Weights of a small GPT-style language model, trained from scratch on English Wikipedia: MLP 1024 squared ReLU, learned positions.
Each number is 500 + 40 x the weight over its row's rms, rounded and kept within 0 to 999. Layers, rows and columns count from 0. Numbers have three digits each. The size before them is the row's rms in percent of the matrix's.

# layer 17 attention key, 512x256, rms 0.0976, rows 24-63, columns 64-127
107:512479423452532548611448477517550513543476530500508616546500470499518518472543482435471488505479578465515504520492513446471506518475455523464467539586441466489516519527533490520495517465485507
098:505517457393509466559511500435486464541541494492493550442558456457490502464461531526470445449496550504515488458509518501469368476485501475487432528466531569469431464497437555482525445507430522
106:457505417529467459450460446475451446561456486551525491500469516501516436537510463473466525492530417482510427415517546448480466508430546488413509541518458557555525481488530540441473512430478494
106:463460544495565373478512447515543489509526468548491569572546487474485449535512472544458515521404460524511500438554553457475447405479482502474504520473485523509493441558497556495477532466465556
107:542492469506522530472508413444521472530487480476540469514476470542522510476441453496508462463520535462513517482522438504588513483526507448538540524559491460441565527515545446424483474496507504
102:566415515538527484476555563559496450477514512491455615451513538495450470530526515513448513430513573480408511410560543549492460526471519487496559520510543506473499495493495485474518514486443466
110:539492455503527533506504490519514580426491570449475456469537490528480486496496425457506534485427457471516544460438518451522484455526509537494544522451572508452518537476525481584476480511475536
105:491497536576541576473531466416524463608500538470423522529521464431496472511526509504428522442513519509502473503516538531375486531519503486525528510516500517473498497510516522517477466473499466
102:552479535496464539471436527540515513453491478495516552506509487521464543421550514462539485508527397431443498491434520549520482498583496537508489397515561504487497481542515562492492501515474512
103:535422532506474529464476594415527562547515579500434534448475515496584476456506446496459503516452495478486499484507524535481551444521523471498487513576506540527518486490449625521537475512475523
102:506516526508481547569455540520490535494543568490530441518490547428478458544492491453489525495537475558543516505486434486543540510514488468560609507495514564447493558472457489441443642545444525
113:536480431445522413529446495517481509445602514470492513522522587509438509507444532569476557455463541447521495509552556480539443506521504527475565470467498539506486485495533486534476483586508445
107:521472527516496498462552508447494524528489472539562381483512542476488487497474532484412549517538475444507586482576476494473516559503510472601458411414538501445475516561530604496525469450501444
107:464479465595537482500513556556540508632499562463587478474544434537458517561535557459504557425550448484440507462488480538497465506511508513469557464493458520483538472501470492442504500483473486
103:519545507538451456432472474466511500516468532484432550488502432384506503524515505540449485493524541585514499501505479626507490491551516451456471452467490479466524505549497454527493470447438535
105:497544512509474546539472503518458517495484480548507464549467485517555472528482522546473469469524511473473526566558559541480474508519515577426441537481508440535535444489497431435449534519397465
107:477472523468495529547414467526465508495514442551529490487538453500490532494501460550519433462463513518511480498541541551470464526506490556534509409507492529552438556502497470555497482518482491
106:496538513493437503495506529492479519513472534463500489512600522465535512449507494512521518518498540499466495515578575429489475492474537489452425536495402451468528541490463432514433514472515574
106:526519485501456436471500514467484488541449476585405446552573435563530507438464498518546545465469523518562495536463475480501518506455462511524532549500500488483571551535442545481489590500536422
098:541442516475475487479476493547420593516509468503563599561492450551497517484489503544512517417531511426496590483467495476456506448528512504492487432525559516469469506528601509493594501496508519
092:564523480483515508484484517438452554522496495497478513549454529593535554501487508466573466478477458526516437466484530459460459442431519477488502521538447487477547458493405479547512439491497482
098:519559493495454387520523589487504490481486440461495503487470462420519528467410473528506504519419485369425529497461487574480479547445495508491477534538510510481481540487548477462464467486512510
105:595426545531463522586495512454577514477500460522489453463493537495480487475535547554449621554435509495521451429542466513542505555540481452502513461475506515533501511462442468533459525495531491
106:508483488458423525461451471525499501491477469395479567478514476625451400525518447515485553478434436512500475525523476520519458551512454475512410464562490541469543512468526413498517474464465502
100:538534530510486597483424511592454478488441466450496480519501587428432511546511500537564540513513481578461464477514528509478543523477453465505432554537532550465555381493549492541544454495582410
101:499463507424481461460514491547558506546488460491532555497544427483587481486485552495507486444510443551533481477581470524512515495479528506489480423484507541522529496435410516542491531502478539
098:461553473535501564453496511516492535500509486556524492542513505516557556500421575476460524523454497493558497485506483465488546446508464464553492475515528469503456441506373560505504469500428572
106:500500511489471553562537511455542458432527513560413481551492512501522480534534516532498547437481506448499388539524398489535511492530557435508494470501486424463496526535508522544517498508527541
111:519502510480488500495536460521479557533505513478467453469495493468518556496542557540499618387531498516489472437556505509520503478583514556512469458460463542489475531513543463451524533543513541
102:519485493454476574451532521507576512482497513532496510434501488450478537481435456483522478466494494459545498506475507415480549576417543448491491514489486494527448558426519537536509504512548536
107:516519513494497496556472605534514506496566506433484524497497505557512496525456478489521503476542504446554474519513506543491497461466498543467364503492527519501436516523513418525500510492488513
109:484519454425484490532478467507484493507536463490451531554503434606489524523454439543575468501429500443521519600484550577467498558541514496501459456524520482448424430498535475495510502593552561
103:544514492469523480515446470455536571519551576503503434480507545543498594517486513464504443482456473510504458507505531536550532506442576503563526493471481495496505504561503507558495485534466489
099:545521480428489449494491471504458482486463537436549531497550460457525492556449489452524546482479525483476546507558563538531436511554506441494547558535419481570469500487500535593488491484557547
106:522418517510522538498437563484423493480517526484466509448548455493478574452532537479565454489521473527493474549541480492470462541573463459492496497555473515517442491452458533505545530443447484
108:447482432437541564533543447528527496523532464497525497467486502461512501411574508504535485534486463478499499460543427434485430451498465454512440430446533555490512501380467560496575520495402515
095:481587526540484542469527536559448471480476449511508545475458420481536546516559525531572569532513457537501477481557576438546433452455483500454450448523417514462440431467412563465491534400458596
106:546462516524495508457558486502486521541591596476478436435443474467528474521516487473499501492441457547457485559494448483558484574472463474519476522577513544550456505514506520497474535527529556
107:503525550519562472559407523505445430558538519474485455576544478530456502433510513551526467516501515505515397474457509492481440572502550500418539487425455431528500505522542555453568501506448507
098:449546445500517548467520536489506404481495578503515474523553504393539507526497508540489524459458414564470495564531497539453481589521530539493552567497546514545515529435429519475424538537491500
# layer 17 attention query, 512x256, rms 0.0944, rows 25-63, columns 64-127
096:453494461524501501558456492522530441481503586488466510519485508462537509436463518560520500478526486558554534452552540604538509504463501535478476531516465470513455541425438489526467470506469498
103:532520450547503503479503526487498472499491526502547541488461488415504501546545517520536503514583471553527522491548571496544492567425462481448457545569528507509512470532549480491578504447415539
100:516484538474551453518476462462516497436581508474503616491462386526496469469534566552480474489462399544539559542536455486506440455549514517478498525458489510488475489596496521519537536505554527
106:477566505489532558446523488503524534454555492543480476505524478486514512509459459516465542432535463551582542542609525575513491471505502494529490512501483478525578534502465529519503487537571528
096:579471514542531548530515544461540521517481479523493517491448510499566486421457516461522415479437587498422549497479502548508470446477523508487441540521531519451489523565567497524482491470554467
120:491499404574522490546482481516419544474432520495504551477532448529519512516513529478442525584456530569534506507468574509549499499518534506466501478551586503501507461462568470579537536535472482
107:417437449462489577526533479486449417565520510432490522501505549500473427493482528475460482467531494513528545470573572518504471471472477537535497462549515505443464466514526547533503455492465463
100:465492468512534464481491552510564439489484541492499610465504414509512490454515476507626478514558441483488426509477448515474435526555562527480440484516439494499490502517507556508489521517573509
097:508512475473513528559530508462440541427561489520497531445513496509534512537456472512481552500496498500544491467476481476501563499468492503457443530518475500509521479477358539534587489553561429
106:534515481477506457461540484490466484438506501509491483478514475492406487476429454495442456516462499483525487463425464474449499517489521496583523564481470518448464535541506539493536543484513529
104:532521572491531505451435556501545481457554519521516532564467552487513455496485508513460518525526475486509527513561560495532480495480489517491567452544435544513511455459493453505466531494531499
104:452492519470516456501614473478524471512526506611494513532482498493575483521384477563487513560566451420501484437492491534550490452489481445521391513474435433474534534537451531506551443452511499
099:536532561546570477507496460509480495497597469469522447454447416505506500445590491465506545428469473510482509484464472521480538517461515498516467564528407509466479508548471516548606467508511518
105:531582466531481444460542515572563479452480498521487456488524477419504489513469540479526567488513504580479487405412474578499477511538596511468515540489513458431482547533507524571482471456453568
101:583518485499472519510527507511434520510479479530438514522501404455530430512507482546477524508539568539472446495471530507504447544444566454510429486451504431502510527530489518438435498485481491
093:527466513497524491518471475528475449528487532486550479593529517486483479523604481562523517466460562429508522515531500478460500506543576524445531447591476499505518541564483483574435486498512506
105:518539507548451484489480522523466447462437501496484467578505525488434525519491499568507477482460583517450479545552518469525536527397487492534474492485541441474532532547479476491481495464459511
100:476482516489507446448535495559479466520510508503482547472527507499500485532460521441492422501521505456583485411524538522420438434501473460478539471471517521526432478498487575480561553512455449
105:495465497513461553607452547466436533528552483497490528596505491499491447535514476485555549471546442510472523453507472503523520421517463506467544476548490483521506467522517479561518481405487560
099:471427614511424464509436516476494566452439547511508471495509522537506517434447490507541441512570537554505401498527499505490520454416473527596519503546453424512535552452418542542421497481458441
102:535548535488524514524489460481480518463475509449471469510531529486503575472456500528467443486455489446523553481454416583472523501509512506528439533502442469479550589532526552522513468443540481
102:555471496524462497526479464520524478517472445487434473476550481563477511488467483540463585517499526514463556491507553484498545538502524489452534449569509525538494508470432445478508468555570470
098:443513411470535457527449429492527518565544547472529555556535438547491520445494484541517530471523468564460457535504546549531469503458495514431470505569556479457491502450506500480472456527496532
103:518493570479512484512503426537564541509550468453466502488517521525460523499485455510466520547479491481508512425473529517492452518516444536526541441484508533493519511523569493443503438522518512
093:487484509504491509438503575490449537538512466508538497436530497490537556442461476450478442542494529407500522554575435567396523472432462493555520497502543487516496580494527520555605500484568549
098:503502465581532502489434518545449536541436512555549547525571528466585575433545553502471493496492517518483524494501490522584523486454487484516504482585550509487584473516453531474483492520449601
101:534528486522490445513500576454517568470522454498476484505491498490572507530498484490531490555551526392538499523538532488543452552492507504492463418551494468466524542575546488478474462484543523
106:526557501514498533556480471502510495499494458618525484409494506495511514535487479543499561452486446542488523398476491495461445419447534500588394541458482567528473486520526472465552499468501457
112:476462500428477534474503521470448516428489497555560504453545450482465499438451539505548490461554484530537460539479485561454571495519493462431523528512526504522458465464537529487503458538485577
101:518442501467490539537490524437513470522464546513416563522500456443547527470534439456524506561506507494488485582437477571474531469511493505536497495499512441445568539492521461489507534450492494
102:470532510482494527527505417401369469480586437485484482514449457503555482514434492488501463589444497482467486521513552508507459460524474484568510486565495447488449517463595573527502456487537565
105:429531489500516613543554449559473469492540507550460520473466501529459542525504494457532450529483494525570466527511455455589566467507496517479528455471487588491525504525433466562478483502462540
095:470569438534479495495521444565522502476464508414500494594471502488538562472462449423547504519487561579489436479526489484466484497408547540457490420479477483542472402485521478500507479522589441
108:545473497482552534529466446440456519547529478462574449439490486494407567534507511492462549456577439463483518460477519566492543517609477433496516524510497519523431451466448455571514489482514440
105:502499450530500471485469417466568515539514476524530520485500535532393486412593536505468521509522534457531439515457477505511471538482476439449431547481518515528550502482489462512546471454457550
104:514541511517428460514503572513537529448560481579567552489498452536532472523436541505494523527529499551453455576524466482407533465491465472499417457466478501495487419486489591568495501498537582
100:549528478529420459446468515504417493532509475469626553474467542487480442506527455558532504421516521450477531549493537521563480485504514544467480474522505482505554537471493521508529528512540533
099:531492515465567415524420521521422372552487441464561477528500442540504516526540511509508506495559575527518482521494487454526452484475508451499459544511510511560510483583466522456494565503434488
100:483526408524554479549511589494457459512481479472478407516478475423515561490507496462470530482512420437460507533437512492494496469464525517493541475493478533608509487518469560500428481511480500
# layer 17 attention value, 512x256, rms 0.118, rows 0-10, columns 64-127
108:490507426552514484556533523446498456563518429490509479476546416571519450481472451481538484520440531525470530536500456446532496507489468554499520473522463612460458509452458484552441538449551501
110:502393520504461496532511544500483455398430513464472505480531455511420408442436557520546473445527490562540455506590506499542529467558456495463548497475507451515507515485459485516532515586553450
100:511481562528542551520505477437507483439532456484534531504540445549470413535525476538454514489497542495461510500535449477484466467545588510521528518466498523562441551566536497405449516510437490
111:536536522465466517472519475448413431550632492498546489530528605506497550512516446501499519509455508435470519547475485552496547435536547513488507558455481597524478520468497510470578487497526591
106:507484476467488509505502499534449472416555492472548520452487448517540521548480524477502492528481428577535497592512541484489475602482442524518502552460508498465522529564523528486552463537419464
109:479517555498472464430507571510542500483561480520475443535470447516491487449451493529559573495550507486516445521455535456472533582538546533535498415539471540473504546533419441523383547510551446
101:467466499509482529491480509502598453503481576512466481569538478443459529407497496509498467492533497448525501535483554558492468451481488488525542513483544506515559468474522519455493477574459454
106:504453487494499546482541512479476508518482446501544513568498579526545558523422429478490424485555444507491444436485457502505538511422451624463462473492499436480453496456487461523502441493471494
098:522519563527543485521477468495511527459459471552511483500515473549495582517488550511419578495485564470592519496530488416454501487535493498493501472514528527533458507562515464509421457498488453
108:519521499442496520543506530535505534553467567504452476442513511474465520488479570509567469591527476523477548438479484510466470459561517486527502508529461515514475506551519411478547456526478508
107:486474543446486515439527493531456484519498447440541530505556543479498503464504513554515475455533502504511552526538473585425568562500475491482503500480477484588536485470494448498557457550462493
# layer 17 attention output (transposed), 512x256, rms 0.106, rows 0-9, columns 64-127
115:501518522541525550482450557504488505426505554472540475505400466503507545524528542557507448559498477514506505450471459499519539520547538522459499449503513447522501531479555431495560465494522479
117:466426495445457491526525490512560462497495451513507491522570531525539530419563481453503528510501497512461557499492460477480483507488578499565494525563462535504527502479482528492520487471489540
105:463504486479512556461531426548451551565461501515545497488516469555414549395536511555530479559474520535518520433504493533502444553527498463480468468529592460481590436443483448481520433472473459
114:441496458583517418511464493491532548486424485475457529555439467470475462489482533497477476508563449470488462465522480495467477514477462466502436486498540489455562520507510500489445519582499469
108:458489553502491528468435466528497457489497516462449513485518453555522497536504481429528550521605574490530511490525391496472481490554573466478557464502483538517448550519476431502440511550493541
111:424504492528555571504538522491437430533474453449518493488537485500511567451606441490424491594485485523514511487509508486501512483449516418494502582503524457540480536528450517523532497533424503
108:516529440541518498532512488461527491497478510497467523470521504502468482524472468412573529441460534451486477478562534483504525468409527498478499528505523508545476508495427523579496527440531526
110:412629413504461498505464496460426576456492527498570486487480497497555516476505513522464551503576528483542561507508502475473489533483497467496513538489588489484508496519519524512516510478545521
099:456493497503552573482554544511507470534509572508461497417448528553530395509598484432469485543422461549506523489498471534539549541479460481553567525489548515496518586465445506497501514507506467
107:620420500571529515546481489462468543471499451461469511566527542438502525434506497415525558480464527510509498488498483449529531573533520492498570502473568450446523469502500511475496457448494574